Weights of a small GPT-style language model, trained from scratch on English Wikipedia: vocabulary 2541.
Each number is 500 + 50 x the weight over its row's rms, rounded and kept within 0 to 999. Layers, rows and columns count from 0. Numbers have three digits each. The size before them is the row's rms in percent of the matrix's.

# layer 2 attention query, 64x64, rms 0.225, rows 0-63, columns 0-63
114:441537533493503424527510460588444498455351440440434493463524493586504493513502496449532471493490459480481531574389511500528430499506477599577518553554537447562558547460496591511477603519520480
080:534496517539505539462465483531549487475637549467483501477560520473532537481448472514519474456442503580602520491593522517543522404557503435463445553361541541406529480518468474437443436567503434
066:444428446522520519469550416549444470560493468570485550530540562526461448506509554501494443507509437472447488529469472411531525488351477549615517505613546577596489472466487461573490518460509471
082:570454483527518521439478456483560482485556592550465542622534403379547545547516503536479433570487495597504410455579481454505406489450499412502542495447523502462466534537472553442499471491494506
094:479494480513469488482513470551516422490543412542540515498529503475506432518470521586480581496575407515552491444547499509417615433616524603529462489439486460398450449521438471496506596540476485
087:528551486428453538485537614455522454520455535532617461520607483466478486489448530426536463468597505487507488483515522386465588435501543554486491543401508489479473435487401486447577529479537531
083:592492505495522482583622452456591505567502503472600427492473441485460536553558502574445521584479475501438485552376510524523457535435534501505526422531491413439442468476529475523517451477455544
085:471507466469420563501533547604451461406481542531434543506476515534432503430553603415458483471517466525516443567461609474486524493550532503544430518582504514616485469457441430535573516504528489
096:440511496421525512498509541344432509523456489531518545477521484508533403414567490492602497515539523492458547457452560541511478544482540558618439494613466515550438425463486471490505508540422474
089:562407470474598543497435455442599503547463496396441504529585440562483536529500564507494483448555485426521539454601413465450461540465543458397537525509569535527490455540535456526486542488520506
109:473445480557538556546522499521563409450440510469483486533432525458505556524457573437566499532516421483474511497462456550568473484599513499584543467591473448464558482415537522614445424445415512
083:480509478580584418552521477498507480539525449561544553464495512443616484582513465469517568425541475477510526566437456454512494469432448438487466582482516445425578496486474463458521475653476448
114:573487464640486501427449517518382528488443553554570511517412572464480551537408472474468481499564512534513489519544529519489424550497386492573445506527497499551564561478440465488428524438529490
099:492493455556496517454459477526473492561504498530503497524643564513440480464439498490415512586525550517421509539500545360422501399463476478527503608544490522490539495429458556543570525563426496
100:495532542480583510469538451380473457497531473458519528586488458394423515626480505462527454537560529593502477495475485565521564405541517479483513475610497539543519516463415480536490446405512481
115:499501466492474526514600552523565483463426516480564531493406522577480561435531538460583529544554506451442470560464431446466615391456563499514545383483472480460516540433510483564530482563487486
105:471484488455469458553535474512467516476448406486540506488536535524464415486539485404539461459518493424524509519417474519464454536471471590563537491608557536609547451488522521551423650507547438
081:456445427578496522456556495528470578566585551549515520581556521448497525453468485500497470492495537513523435554462511438485480458484463364541493460570499518500401464544597430530482521361468498
098:503544452517530446556557435540488502525469381516435523490516506503574553533514515466575516401462420519566622538405477455509508443515492428481536439557435441523617508541534517534452551481494459
081:475486517459535513457493498412530525457547500425525435456572474510481523500552563521492473469570564468509502506582444534464633408568510465540467584509418449449549534552486386494537442430494586
094:542490514459518515439528496457485502540588385468582491449631559505518502465479494498503484540588517424515407447423463495489520478445473588601556493530486524547422497447462506535520476431541599
082:471498480526567573493458512604513534538478485553399472493461564523393440487471532541556497475440465503478476518431443564590486475503497479534523498609511502503504556434565531537596436427380527
096:400517514445506436520496565540494445465488623565588522435484510529539428451476403492528474640522512479526484466529499495413491491424483510543444606498457555504501487510452492474487583505534592
087:613437493559600565452445497506492530419478510516518556574489462444551504536446519591477475555461450601478493469573527547540538472479513423567496456485455430424495438479468543432517442527411475
108:512472415523477547510433488495454529463437440584509544474528448514462479604542466460517515499488551467596432583499394551548420495458457627551471556576486478522496505485432553513512566412511517
093:515538525431403434497461543474489395395611457600445537516489515453533540449518482493407500509545527531576500529535494485554465532448549508537510419458565566491551507497457580486428468588483472
111:368508578441505436494535535493423504523516495591565478560439496620472511469509474528501502509443512583458516517511530452486467515457499483438448482495593546536458471452465447462497521597650498
082:585408532489458556506511383497489436432517388481518587462483519468434510558585471546506488457498414529549520461516488493490574503459517533600460512524445538526475508519462523518487534616605444
097:560560447565485413518388539538441479455467518542440479537563452457524537551498507569437427508542443605533468421539515484519533380501491491467529496467580515484524502584437553486579520422530485
082:488478411497413587462516600518446470463473536504456482546423518533508491476535523436466416496487414495493418560554560480598516667475496509584506504519504540545489479475415517486473550550467517
101:442391496506476458413547577418571526387445503506578480522544531588461579444440481544496424557550454479414435469487567545504558540545501468501467476513469561601477486511493479498508474494539546
098:556541472485520536472477607554575452467448440492464501551510494502457511500491516482454615503430491404524516494371525476402545451555469509553495520573500482514482505461582473532464431647467522
125:568498574488507473479556458470446458479526484515447516435595483475503432481493539424485457497508398514537484483587639481461531492515442553501536595419574456532469516520485533485526531628457411
117:520500561487478510583586507440521577536576500537488413554406530546529515495480542458517546494435543523461544507556465448550450433369434508529481529509484514577487472500492513566512388475399418
115:508437547417454542526552549414528579493445554497540493596463595488483583491471477454537476471464528485476470565529467488531538541381424529573549507527481532497511471503532526561409517418432398
103:470512469534542465466417406602439495474444478448467512415565454565528431513500528573451490479494489440480537506474597504427495547521593454505479422501558527543450465516532478482601489596597507
134:532483570451554521558555550391511532551448563432552457517397510523562523568491515536498590481406565545462576479479409510573448485473435518453515399547509457475480545473499522489471440434456519
105:453501533552590496423541399576504475501532402482494479428571441454528485442454469527412580464483449426506512536459498530484499632462548480546525458531528476525508515537544404577542545452532443
095:400483471564480528484596487530520437526522525539584413465578530563537576487379467610436517570441578543504457504536496530471411538440435466507514471508542437446429515471522507503454487516483492
076:409447467527505486385476524571570493423379482412457532538611441410514576469504500495562477541542434451446490520484534502507554498625520551481489484557482480500459534519551493433470485464516505
096:471474460520540467495434400477488544461453463617450496495557453520438503562572519453387503551599565562524400497507478504543491510528497598581452494491498535449457443447485504419572507509562476
089:478511573550537444547543477523487542523478510363483540480451467458591426589482418524475508545474400533464524509572435521496490487455554380519611536501437531560528450506473508528543422499500542
110:498525565464570527552518520374468546458476481550488454421430454552446420530610530471528488440542552527475546566541442505516480481571467475481427604476533433570526442566536463527513441504451441
096:416401485492448463476504411533483507430443551550402510432569467564520462472554504473540471487516421560549501500545583556572533442630476492386514493474543477534568499524504524445482560498477519
127:473514451500477535610489535473533492492391386532483504562488526448520599477431548444468510432524497478506558525446503402554502491484570540566560452505516527413516480493515462561518638415514484
096:555522543456405562535449497474419525530551463412488596402470562490482519498551593541550527418461487478538500471487499489451511426599517600459424456506544551446469521573445550555508509524457486
095:520564561423473507555553398537445468409484447537536519481432546520553482450517513490535552472417439481516512497409557460496523463536584538526485418420561475546511523633504459504448573540520439
090:507501560535491441471503490574446635501502558530610438436538537527413428530478460552531530507515531475405508516505448529455497450555484463487412500514468514399478412581554564515442474562490450
124:467580436551550492551411518569533473465455494459518514421470420515455473597546472581492472535447498509454548495374514546505502493602551448514470439542497462395520500483510468468549452582530585
081:555498517506493517544435494476423480547414525491519528462467463607463441551482519487472419535498448525493620482591580466531481523417484552550587476457531424424499470460505605459471515609478482
105:595476477526426514465507439555528475515564450493537548485615537465399439415458554458466468464582458447521451481569469580448532536457499523519487606496517539535532463476463441537517561542504387
073:355549545574503442507415476476529467414517427456499500498514503477503460465549440569502504470538463500516526424430480475544577494640571519496495525421515484384503460566561442490499524495544520
118:421488467508538498498461474573400503505535540513524483457508486621525539566419485627456495489415507614540533454463526521493456458568478383498477438564516462465453511512469508505502439490572586
099:493530509497373527533474514559509482470529531503521543480472575531432419478467482605467534524431528529580488470567540610443535411509543481473492539486504539391501408475473516493445594607502482
096:573550527493566468505412499455464531509409499485473508451531454588505414513453517555404420401571446488457533452518584454448501549496559487469551477475584533507557495488521490437461512570606449
125:468451555556514461531365471519514461501460492464532567447462417502545456558533427542525544477491511531507559454513467553559449528568579509393554486496541465392547445457536505476506567440566596
124:450451521411544597452527530401564421483369542455481464561517496479542483510518502500566520511508481538520499479550435545504480524574431491423593541490456476455530576425592527488417477521443530
125:462418451462507636524508584457562513470378513424465492530432524503381560473462564464517474478463520541505542538467440526566509516557467509503523487598481535465533533448547504542427570424479483
095:533507528524487520409459414520459614461511400452485414451552566535487539416442501466523498431518456487574530453380546489527563553553539445495523482525523468463536513545495469517424580494581443
103:490499612403486573494502517397566524580544555433471516458540467471473475455543457472490568542489560580473514445552511547464527523417524459414585585499517527532531544440501532433449472484403478
091:483484442482459518477445437656556489497525529528508477488578570504512570562466488606444435604532599498493414427450468508467481490515534514515430481502484505437487404457492437456548469461555511
105:460537490594492556477528472478513516505482411518447487502569492470517576494369553501478423456503470490429474454558590485520442499561566481529568504586485540560558378434508501582465455496531425
092:460539478512537550413480488514508396478470479479468435494537564558489474482414515502503618504490606576496559415479396547484461470554456599540510446472577505483470511457478509554496490608447445
111:439549514508434534537493490587552534505588511513427505428551509452503384396588457490515590556501514507521556430521523523443598499461527501515460523500467538486416455501410509495554421574437506
# layer 2 attention key, 64x64, rms 0.22, rows 0-63, columns 0-63
079:525530517518545487522481495431458514473420494466487451514430534504409588501463623553435506476482506555396558574545489446574459409564534509512485502505449524446520510464482508496642440519410530
092:386512448462482402566482532486485469469445467605456555602447453552564506488565572500440559462527521578474503480483536456488404570524563474493543533481420487492526445451521481503588545526426509
085:465547482426514455526484626451447547490446539400482493471602512515509490477523526468582420539558477398464455510492625595523545459581525544438471496481464471513448470497557478483503517449481576
087:419414502587504568378493487593489455488555529550545459489478487524514459462444490462523537554581614509466431505480501494482523481563508503538427557428496600546427475555452499524505389511496524
094:505515475514423549472500522583575475482514523439452540447441506551574547449488439514598559499346596519511580499437473502548452594505501527421537433546513440527467469491522489449447569516490482
091:386504515493499526533569570569493467549520550511516508488489498452535493463485473563520514596408464474504411465482497588500525540564523499564522579445574406402496455398548413487509483450424505
087:437466473562537555539506509529491463500469462506527484482526522524465493599482477574545521491527513593488594426475416576511615424531387465466518431526391496532541566433450518464506442499576537
116:614479525485576528433491474503462455434522572551528500514516507466440522484650497507434611440488583501545473542482435542450532493452458444465506470454475446520435464554527479529545424565423447
093:584512582466547483570553430492476493537533517558500475518557444456479460544453359481508478547432396487553450454542480435514528470530438486447483450559580516498568478475497494576465555455551610
099:444507536521501477527570574422471502504506522540595535414431541531550466446496437502535498430475603461477434499424604424518478412528457607522515469406511509552513472448522458513524478580537543
107:455494486609539424542409441564538521553566425519442407442512515607583550474465524420435474470497513512481585508549452499546491564561543469424508451453475482477491496506558537422527439527502533
083:462520450428490408521535563564394411513490499580503468538476590544496491501383425493563484581451596517535476482566577467460484519451519545499528449454542538518579482529417493510453541494556498
104:467516535396467516509547428511503531436522541494411522417510467496532491467516531368554440431591497422511519491567452496498484490385632550471581534466556482479483472475476559498543522509565522
103:574520514427544443548561562500502388482551542562473482463442530514400393470481527516481439493514561482563419485449583567488425507549455412530468559443538558553443518485515484578508472448500529
090:527463475454502541499415482545414552533443470550437535519631433561503540494444485467461423525541485540487487456417522450632524463470461539537457537522534487469442444525479568471495631485567510
112:513493522551536536616442516512451465582491500545468482466437473457475449514459542484416434519476540532440527438483445454599405529564532554529577467485593546458534554495531500467415515400452572
096:498509453505463472591536484579594536504535462500517470405479573515581434591510463433579486452469430406545545480523473496482492566489433560420560440555422507551484501434548493510426532509565484
086:505479569521515406420426555510547491549523582474484542539512529550501422397530497518441527496569500469423479552538614568477471492494492449419450582472576467446502500518556476456395544543442481
097:412564515484458493434525505494432534518461567581467397505488617554443469496428471538476479477476529484491488586602513437513427531542470556523478575537515505513554566412407516498549567445481543
090:594521474464471513498420380509523535535526529501471627535520466540439446546536445427438507513425558492563509437477439506543535562363532477544535452496585509473515519468527541555501527504500407
089:387583596403461513444532444456450515596578571481542430513539535493435532445383498573483484523521492482440495581528551448506509506501503506500540567552499463469497569406543531464517475499527536
089:468511484507568475428444419457503512470466496507461486457625563485610501474514492574520426599578414470488447583483507470561574511543508495503500596529426492447463470535508507446549427472425528
087:452551483555540500572577506535511546518533495533424528480455422384475424479492490523390522590554440395488557548477559504500525462481536520456527538397609485465492571472517504514457573503474446
072:527419501564488536462468437589495452565534534428483556477482494449573477522517571397477438451479528537542465506546591456512556564524537471502487456493438532456521382530442446562510527492461633
079:459529506478500481526532564481506553467552599531574479392466530487438486482432481464540494562569489521559508392426502520622536495493549475591407466461493537444518395476450460488489436559551522
090:549525391538505539526458468442516478480482403512584441497508513546439591545515440548607471551476449464463573474453416537506447510547440550615536496457509419442484513473500538454550526475532582
100:566537528532519458547575610509419584494478527487532501548515395471468493432479484591514530526578526475361434513463488529405531397526512533490527438532507500510517503609472454512492509466427505
093:577542479519399429511437518570519476511470569526465568467541511477490534586496494469536539539520506448495452465394508413439508465474605469462488468441482523443561563516390573489538574519517597
080:544489422528569611525529505459547490401529500488491505479479418518580519496518531586580543471431476388550545477472459528537532575558524522523445513524391424492495440532567479488429483480476407
077:490425513543539546514481458583553440467510573549524493491509457461404553540467549418539483520503473457552503504493362540558477507485520466495561473528481555509528531534455548513532391339491583
091:503626546514556495580514620530450530480538498445605549471451445481511417437504526535520427510507432430521518520437475529430531564506458540525463452411506460587449524462488510446434457484508566
101:564568587526518437524520507418419435595559465542510452422559608527482522516451447444508468522480522540564521438466530505508519494528525447521529404431553455495459457592497502427554429430522531
109:491545523419428534532478491396486437616532391518456475556612480480502487554475510454427471459452454532466553547620493483528454567447497526516498584542496553537498504520477516461506603439499466
126:420508498497503524474495436512488571566402500557448472511535446465571475599482473525521467498502502536501521528496430441585464470529585440511474491507474586532567443539441547485498560349613457
104:489430557515448471572491499530455518554493506548510461457457516518408436562477603514459547554510406492519595499541501487557537429490550509534485532471491559527365512378441504503409586519523518
105:530459450539513521474527449539561492430544609445462481480485458529516495449613524447509545482551518535506483522513432537417458552434440451525517520535548422514516503448570420545535355564408494
111:560435508500462480486580415482600545472586472458531475560586520411528403500478528494512498503602518469455513438485504537512551491438555570506517465497449556545410470425495480478492472614541419
122:465460555551404435430512479571511565463466514548553498438496505522503506446495482402474482538532552466465414616580425545446568510418478426499483556561486553558526456583468544456449495466548481
097:517593463493474411577514622548529498477459569493561535548473414487453483496450493487441558575556482402470455522495480439395462485432516517571532553491539432517540552449515530506553409519522553
134:435448491498591511405466557539566521415551570470553521571440566521536548411530511469539535544465533476449443443472509562517499484512520555445474381539494423509569452503572454555519416468525545
112:574485466558417452568462508438409476546512449421445433439574522617479454466476525513480472461527530476488547520501496523452441556520533519500527625501492512549471393552530529436587582487527474
094:566557463401559433516493434499539580467475502570475467555435495461556489622493488546381516504527472519497533549574448479504501435412454401572496493497501515468559552577544481466509493522460420
103:492522636468531511460528489534466462565534483534465481399440549493487427471471509453583517425588549480508502547554472547606422515486514542534476581474434500526538476498471509542505470437406380
092:431440479429529528604465502604510377405443564522444555552399505496509567518461606483468548607534516491524534468499490530472565441540536523440518488511450457514435491515537525536499464493463535
115:460399413600513575476464453362489500436487486461464495487538472578445526548548500557557506479442511587464503514426488604532563602502457550517528516508448481492431535522445515463480551555480502
099:476531461466528609477482565459494419535531475526521573543487583501408509520476464490452530479480534580542536437483662459513516465430478472477477539510479460456478515335522469527502538588496516
111:472434493528502518466565509473530409506514574574437490526461464468478458533522456471487530589506501590523573536476454572615500490517439445499536587540451494448433523415528535517468444556354474
096:588578559481481474523513550614514574562605546403506521439466597472461497417532464473544507424482493443509470459439467550531435475475522473449502496459539517502570433493584399449493502533488479
114:552463501499567428482509471565468473563582547564472511455570555529534398430518534438474416501479465497532464549536570493477531526371403429502493522494512480505465570515496447498619439560446517
106:564472539533481520509521403429516460511562576544473448477481525493556411538516519462519431462522473507569601536611516464524487539487466445502515573453375531553499431469461522553482471586420419
113:524527550505478513475474539486502402553546530429548570406567589476494473510413455580555498497484431471516488503514497550469483412515523464489551526467564409410533579515561562458509506361473528
097:453408470562598532443484554518512491509496539521549508509432493581448506548493473529390459547585477601477503391443515553582502535474490537449434541468492482464606493494434544415480456452515529
135:523627449477385427555477517545503517482529480498481493570476444506417479479564568440476585445514480498466478494519509475410520503558467509574458534525502479527467560418480439526523512669475534
118:525577483435418486541478571571511522541554595453511528478443539539392457499542499484471479444433502531558501459484509438479481458458505437394450561492578537387572551512532442519470566538572518
109:543394522525505525465455422502553451446489574553441583422467490528509568522574527436467436495606532546442426535561459567555542565448478508551506543458463511457562548425470525474494421509441488
074:494387574546439430488436424521472390509552490498515521538599510606430514551488550483467467430468524568491504511565511491527511528455490569544475516438484537446442447550434508450517571608484520
105:450495479475467412526509596590544490420542456544531503522451576535513616474436574560469511555629436445485488539523480521502548434459491547492526411466486439556532585487511494465450434500457488
096:432441457577441496472478479549555551413568475423520501420520596631402524480495551520544499500530485591495489432505544542504573467507428520508547475451461494572478528558493497443421539550519449
101:531495513579464467524430469500554534403500519509432479462448508518471538454637495459495463586455495571566447501487473619524625528459446416454490501537469484466541539468512540452399503554466512
104:517498473446402452532564470611503460525538399547530526453508481523565511446502542477513568436490530466597514527516410450482515441378527498525510512419514557484474583525585450446458514510593475
107:542572440559516467542457627533513550548541547418497467546492505472508482486485523507542539460476440466525489439453521440388450505459526485485526450487603385545548456564622519474544437532512441
099:530511460488533485489358509452445518446483581510395594438550517518482507552614456451468450476497572477501483573579531533425478491449429499476496515593562488500569499541551531440446530549457494
098:393491518569407477478573524474487537418523548435538535460575548593461489501528475517455513518606593503436471537466539523469566406499547513539476546468450481495512408450503562421533462583475516
099:437550429492525536482580396534493578469505552504565530523451465458565596433485487601496528491537486578526478386472513485431564415403530482469472475529520477461460526569486470463564466487585512
# layer 2 attention value, 64x64, rms 0.187, rows 0-42, columns 0-63
099:446482493533506519568468453538579551510459518553451616542472447465468509549452486570515465504592430503550515406510536520482511437536478513541467528569436533357545538491415456526422527567425491
099:562455622487488443483430505572528526463492575612533507509575504479456516532457391431561493578527484508509457543447552464450405468494470582585437531518506458506468489464406523565479515476537475
103:438518506537499558427491438448570549615445508510530500508533486534484400464521600453542436589454547441545490459491589481506466512600447465485491478510521524490535501421580492364532483524524455
101:476543473442524401533548526420519565510470517505578569514448470440455440607486420532546439483495471529450490571569486472514423543555556413563491493528513428485578410482607493526548499469491505
107:540478518544473477488497575513450452511547535604551533492512487514409481534468447586463484554595512535594473514544521566494530483448421466529473481444489408436556499504363528494435467397560539
085:477489483555452493405483477416534489512454528475389561456537563484493552573511512417434473556453491583476389527521558512609483495497390520576485507437505567502554552460484587525483543490529517
101:439496536465527467486515485409483505404500384488519438556530532555485640445533512490551533556424545460487532538570510480546453552563500511513548473500485530445532532578422378454471488440567517
086:536468480515505374529510505510496523522480403502609509529555544431545406486522569549466584507477455447463407577449565468533451420522492485457553458475428528483484542500551507465529601556566542
094:552432504513535634581508571511427505459529554489479511443561484471457531520460523472511469467552510449505443528614466555553503533405485444442544450528584526497497514495489505391383580510456509
101:570432464557504428430441542497598533566426518539427461502601505508482486474527515421509453518562400413437485561516454480495525443426490481529573535489504525473469520515533580538601520539454568
115:457487531449520489544474525535501437498507617477543520524513467453493480503445557494551478466536532472366591457520492465567499599400544601455536574515477517535529553427526438436451529442402500
095:528491531462558504502516541552460489462498522411547549517494621524538560551457467456536471498434512409414556521576489461483482464472490430513520515519521451505558656507412532523421397466449543
088:456435446543571501468510543405486466529514398516481466514583462498539541561580609561496460406464471478468499459507414512504468517594556569414502455530495543533493474529468496485594456435494587
118:554481500464461493572455545506483456549521440423523461562440464502545404463524494577489490487476482427542568415566498472431523445390499496522599579505561603516549519501455510383549504467519523
111:434600538602547470513470568474471485503478538509607480413527468530470525445490465501552483473500551414545494517465518494547481519426534458555502577455496601557469508425457612394518446470482444
082:410515466530501498499512471465621485620489533540550487477539457503487495428535406450490521486588501527442454462450441540463504548557536422465565444559480464578574560487449461536485572393517536
101:499507511498547498542529505481511517521434518475505489464450532541395526410512351558513516538496497540389496482471577533617559466485488559464456521482571498444420494550477533463399470440598544
106:535553456553470521517483584390441504561409591488492520483505401468505522462487512457466514585468500413445510547488469490453437510522577516518584577513487643529494468496424519535399506479510490
108:402564454484501432539556553526524439510487509548501492529417492459426540465521520469490481528563556560486537505589507506512495534397460508525455395544547435525431425550389627508519471557491477
120:505483443511524459461519488524469421378499468534545546544539395525483516580445538601479546442469470461481567467576423572473479447510423532547490584566412558437569484514524521541475510519446550
105:455482490471442483517548512448503439449549493524524523506449480518516435513481363484473417499497396622472560475447556544482449573514622499558543530561592496455557499528559549564485442509475461
094:564486485476495554490433438530426406509513570560571468470439502474454565543526409490481502557515510569536432449578454402522529404559499442522419551552514520554466600502466545495489530560445474
098:508468498562500560566426556391617513526478496454524446510491483569576552450448447553562443420461467477464540608512461593513514500541436490500509478438550551487472576436537444468484433450505474
103:574583482578450487444462506575514505437493452519420433497508462413452512565510524443455394565573530479551577573483611478522607508506501467526499494490492498459457444457581474553532485456435505
097:517588632438424598572536436416447544442469454473507465506517429462507554489520579427522526446483452582474504503477530461522513535484505451487484564454431474576458498531429476547513514499547598
098:512416478447550518439473515514531486528529464564471507487428491403542524537599573545588420446523535470404434540491494546455541475561457473491617495477464414530473565541483458522560581486527429
107:527554485517557484499485353470515458461555500448487535492478472572464497503617465455420509591562459510382514466551558589485583504459561514508426479508462478542462501454515542558576495428538474
094:550520404463490438381502486543498525513549537534544479496483528486523440528452487578519615587538478581514396486463486567593465506540462467522514549495523443441480523433544436445435548469425568
091:495505502499501494502509518362487506459401534487525574446522474545488542521409621537521446428468422510538478548475553425609493536486444496483488473429498465550498593532568523590560488500457569
107:561496514506470449460582559486439411503484540475521491516569574544507574487605457463523443578433545552487370412479537519529472524541566553538448476446440505404518517432530455529511473451562483
107:486498500447574563510503387458508460525551549428477567581567509401525558565506561495481464511577443502494412447350518519470464535485548498497563468447524478407478553521517538532473495449568490
097:454519527511450453526363457459496468479475581583529539499440483449465588477553520461421527550434465504574563466536388598558557542432468463520533506456527485533612470493514493530504455508520443
088:431424467590450517483594553586532535522472528525543525543435537527442485484487447539574544539505463489484411494456481545597392549522409489569529495444507446493423568480521545407436495483528493
112:533530497490543468454458448443476390468596517484487482535489566537527532613485436546450508462410494605545505492589467587463532445505476435538485560473434539504536492490376568434508457505520536
097:438463503535468484490485447542521440458557438417515572465520463566479487515559540507531415601544416530499590455482553572595597511603488476522474530557426463442485483512422502492438579498501498
091:508430655570512519477439452449475515469523490489490505438475508523483507551493417568478519438537521446499465559581494518537565525443525503393571525548473522491592454540537539522522430378510420
088:510560533382442543473539450446495432554518498469464502489526549425492553470533456465557534445373606484564424493520447465459498572520492526470499520487560580428596462559582468459501556488518495
085:490470464545579523456551585512456522478475610503423482565503496556473460549452517463486517481518418582545546458456568420536520414421530471493538534513447520543450528465392379496541506527573546
103:389473494548457520513428527556542414532522426533520525395541495474436524515498475519464516595619487532532606537534463531491577455565509464513452603417476558469444470498525552439521451517501507
088:525491464396377533484555473514547508440492499490578508450554493509453501547565475417504418497532623508502417496451556547515526612539509528423420503479437550485445492471521456579484508490576529
100:527513520361531400540537580414482512511641543504472503509466567587552464400495525410535477469472542511511506418509521478481478418497538515531493516507543468546534466506554539564437485524431442
091:498438524601555485483492552466535402511605442580523410489516493515493505471402565509580474523549528487537435495616484506532476499487414533522589507484544451568505463553536482519453493406446443
105:519478502466534520460511526401476416493612594426630526502534523520501440506479522576417418539543530494460477481515539556494517414430479557526473479552482569431466474467401524463448464559483538
# layer 2 attention output (transposed), 64x64, rms 0.208, rows 0-42, columns 0-63
115:484562589575531448503521454628515428551527491512459534518524406462507468533517509507493614540466503575503505508472568471490444505448499494474441437443485346488455580467494574506511424547458507
112:426573524539509472483483597427533518536503522414535481490490519435582488468564453599515427551463566578376399477482519447516470513518524558512462484546554520348482520507528526479500508470525499
138:525417565407417441518477462480485499481548494503557577560368497463491588543505522553469601459561509584494565515533531484506519424444552504495425405552485506499513505531407562521503466518469449
121:478498545432457521548547582459497505520512476536499474494516376533395532429548560409477402456508517494434535436476556429488472546503534558545410462495552501595457599527512478546519514571553466
119:498486407508527459524478499550586460541455492477477478569525495502473472610562556505511546502477474499476481560358467498500435503534487487460467494535394484472524549369540471569613542430580528
091:435553440462508395462586540634451476529508478479548534501512578565520512401400570551530507525570519511451507528463538477442499416566543462475528422476436523532439483466528551464463515554522459
129:595448508545502400499537492450584469589573513502548491556510473413426465544518491534506465545640514517439463440524469548428446446528488532545543493458511495508446521490541544566514419447425430
078:580489486589457462473438519503488521470420470492586609595471479470488494435499576524442472427552497499451504462590601426464519493491472425546552517453529436556593479505547472502527532500416447
108:455446484496561572535408493489590513515552454504554519521549521564442430482489453597525575531404501427477491449604476535455540552538533445517478455444501466446521419456581456542591462483491442
103:579489453524519514435510528476473533525472540496570588487548542462518518446488442614396503489510539535468419478485568452494538467436490509542457517424466476407388500520493439462573572609512568
124:457497507483478518476503555458586409518580484569473509438524507472553433445516402474598502443415526491560450381504542529506447539568562458493574545496587544597460461499486466520508479492518418
126:423450454541530487476527498515550490511593527604567549451437543519468452502502499463545520620491496478479469418447483598592524506518546485602444498486437467442430473483610469477440423473495499
091:525483531360478539458456460544501508503496491570500557534641461462481457515534508449451504487615568499563461404534459457448560443409504522532573581515491549511418476496473464546544456498471517
125:518390503482435497496470477474546477439402486536543598474499463436466535503600493444526519483577452525596464589479509586543508506560487535586468514530416402498533533459542459555469550447438494
138:549482525369483487558589422465448463487534383477522508535504514431539493444542529575479581450454486548572517529461412538478513540449516482577532440544539486517498420527542520577491583472439443
110:498483466575567463458463446541431440480486469543369444527561482548486505537451533551393522509540434561551515567516499494507543437460470569613466515505459565524432487497425534523616482516444499
121:590535483583520535500556477509506559497545467500476452496588479474466448534462554505549485419539474469473406495418488486509515559632411480454446446465485516535516481581577471586494475530486368
138:469504533471569481455542437507493510577427398436506469503534487444534550496516522604478514489540446384471599559418437496474537459536466558498553570508566477478450492539634513461536498464430492
138:549500517502509557484546484492533484447581450439511486528488545566490483516533554492490579464455445549476440389463439582472593482590464532469434466457438527521445525465424427515533442552629572
122:536517511421475418503535465509520426582553541471546469461543497434478486406598527434543597492501575391496413525498494475466477536462539475437534560500494466575482531455485544500575514469442618
124:457439490402517587406546524477465434544473539552388498509523491513509576462536490468479351613516483476562418562498506530508558584484428544494462484508540494534514569537510510473525501480421521
126:437443554640496477573497404544527588476591454455458547378527507496488520407444554452486426537511455533556525516481562464553550510446483500556529500477534448506504495465557499513475483478540401
136:516455372445467547523548503602443549514478500549515547537545474393537536558475430539563509519407491505564439530491473505560428544452539519546461424489555552399491479496495472503466600435524464
113:611457521421546526470489499466491525537476593387554518459443414488528481560481445493507410476429494547505513504532475574463466490486528475369502490550468555579545536514575475510420562473576543
118:519544470508469500576503494549523518509467517487442462465359498542523494538576535454533492462432450455483566547537359501598509514475511513445607513432537429463486565419578516460540521574476457
139:496488495542469569524499612551511494484396513530562519444508452486438441537394413506520555522537531540529565472459485517613516426428457587517553529537438525525476536413426507519478518394492491
122:528540501552554521502520461534431486485577459545472443433490564462490488552460503504491421399533550423587488545527415431424481479537436526472450495498405620599556485537491541547488576460529509
102:529514452548547442546583538417521539519417533464442464392491457556531591496554535411475468578507511384471490478506553511449515497464524497469586456493452529648527518477468521556506469483490439
118:535553454421449469505551518628517536492540509520486540545490497468497457401503518444529524534428537471529547482422587447500453499443543444489506531389541501476526587469501452419501571645488471
139:420562493454444413484505501542560491543565512511549428497512634470531592468403406510563455547498504491503490538505428438456448500456473440544524546589442514569496524520568523559477435437511482
115:423520501423558509610511565531473479554488472561473445521484540586570369561437490565497514499493491458566605482499434434539444498504438517482521554441459506513580472463500513454522442530396511
118:495442538500509483463545384519533433528413439410482519523527564467548512447429529559493597451558457465438519434499569521460522513502504599465549579500521537485444548469494519434452616560538453
067:504490538475558500442449516430468441467504581534441500508559440512418563509502427484458488447451497531501576572537504494483587445486563513423506496552592502458541383588520464521546562445406573
059:522500438484492567424547518523536587489458537569478538505561551505409471468522530499587451484453513446465510515413549381549532483528431456439495500487506501464483488502621427534518575566539382
081:497425527527486557499449508539469588503471474524545506488508424552389503499499517504471515498382554447527430433466422419473535558489546579626478496489642497509493498538558485482527411529492526
074:518570513435577456476522576553436519506439496387426535488515523512563427469462599556539570515414493471524575526391506483511515507539479479557457404452550455484511574507467500456452471593515516
049:544437451567499513536502535471595473452525495446491529417530491526486482555501469498532544609486465511477564534452488543464563486486506581501441508531409390437342563507586461489421537520525508
047:510601491449426469576417451530491450445530488572597476510474575435466601435464494467501538497536613434532485535566543436520465447485456510438465481499503504538631518483451544459515533475452485
077:587528435509481424572560535491575556511480536393433500598397552463492548510440501466507425551439528469497466477518530465529490506391519453578547443569545478525583521458476505522541410491481488
071:509472486506507502542482509467440476482454429423470501563472470550568551484468425657467581522486524523461504447561485480529502450472489513631475453513541532396421515581440509458496502508618534
078:521513471644488614452485438548455525501505463555518461355527472468540493508497474560486637479456574434474471549482527503480509527541473543434478495524380506496484398507485532511514537472495544
070:512586486439555447453463432537429500473526483513414534507534472515572444407490500446394514512525531507568526600465532573490551502491526471505406570565467440450476463545519519482598469565453588
071:533568559542452485480513550531449530435543566590439434457481444587488522459488475482477536421460561576507502527512484512528538448508507374459462500377509427542509544629505459525495445508559457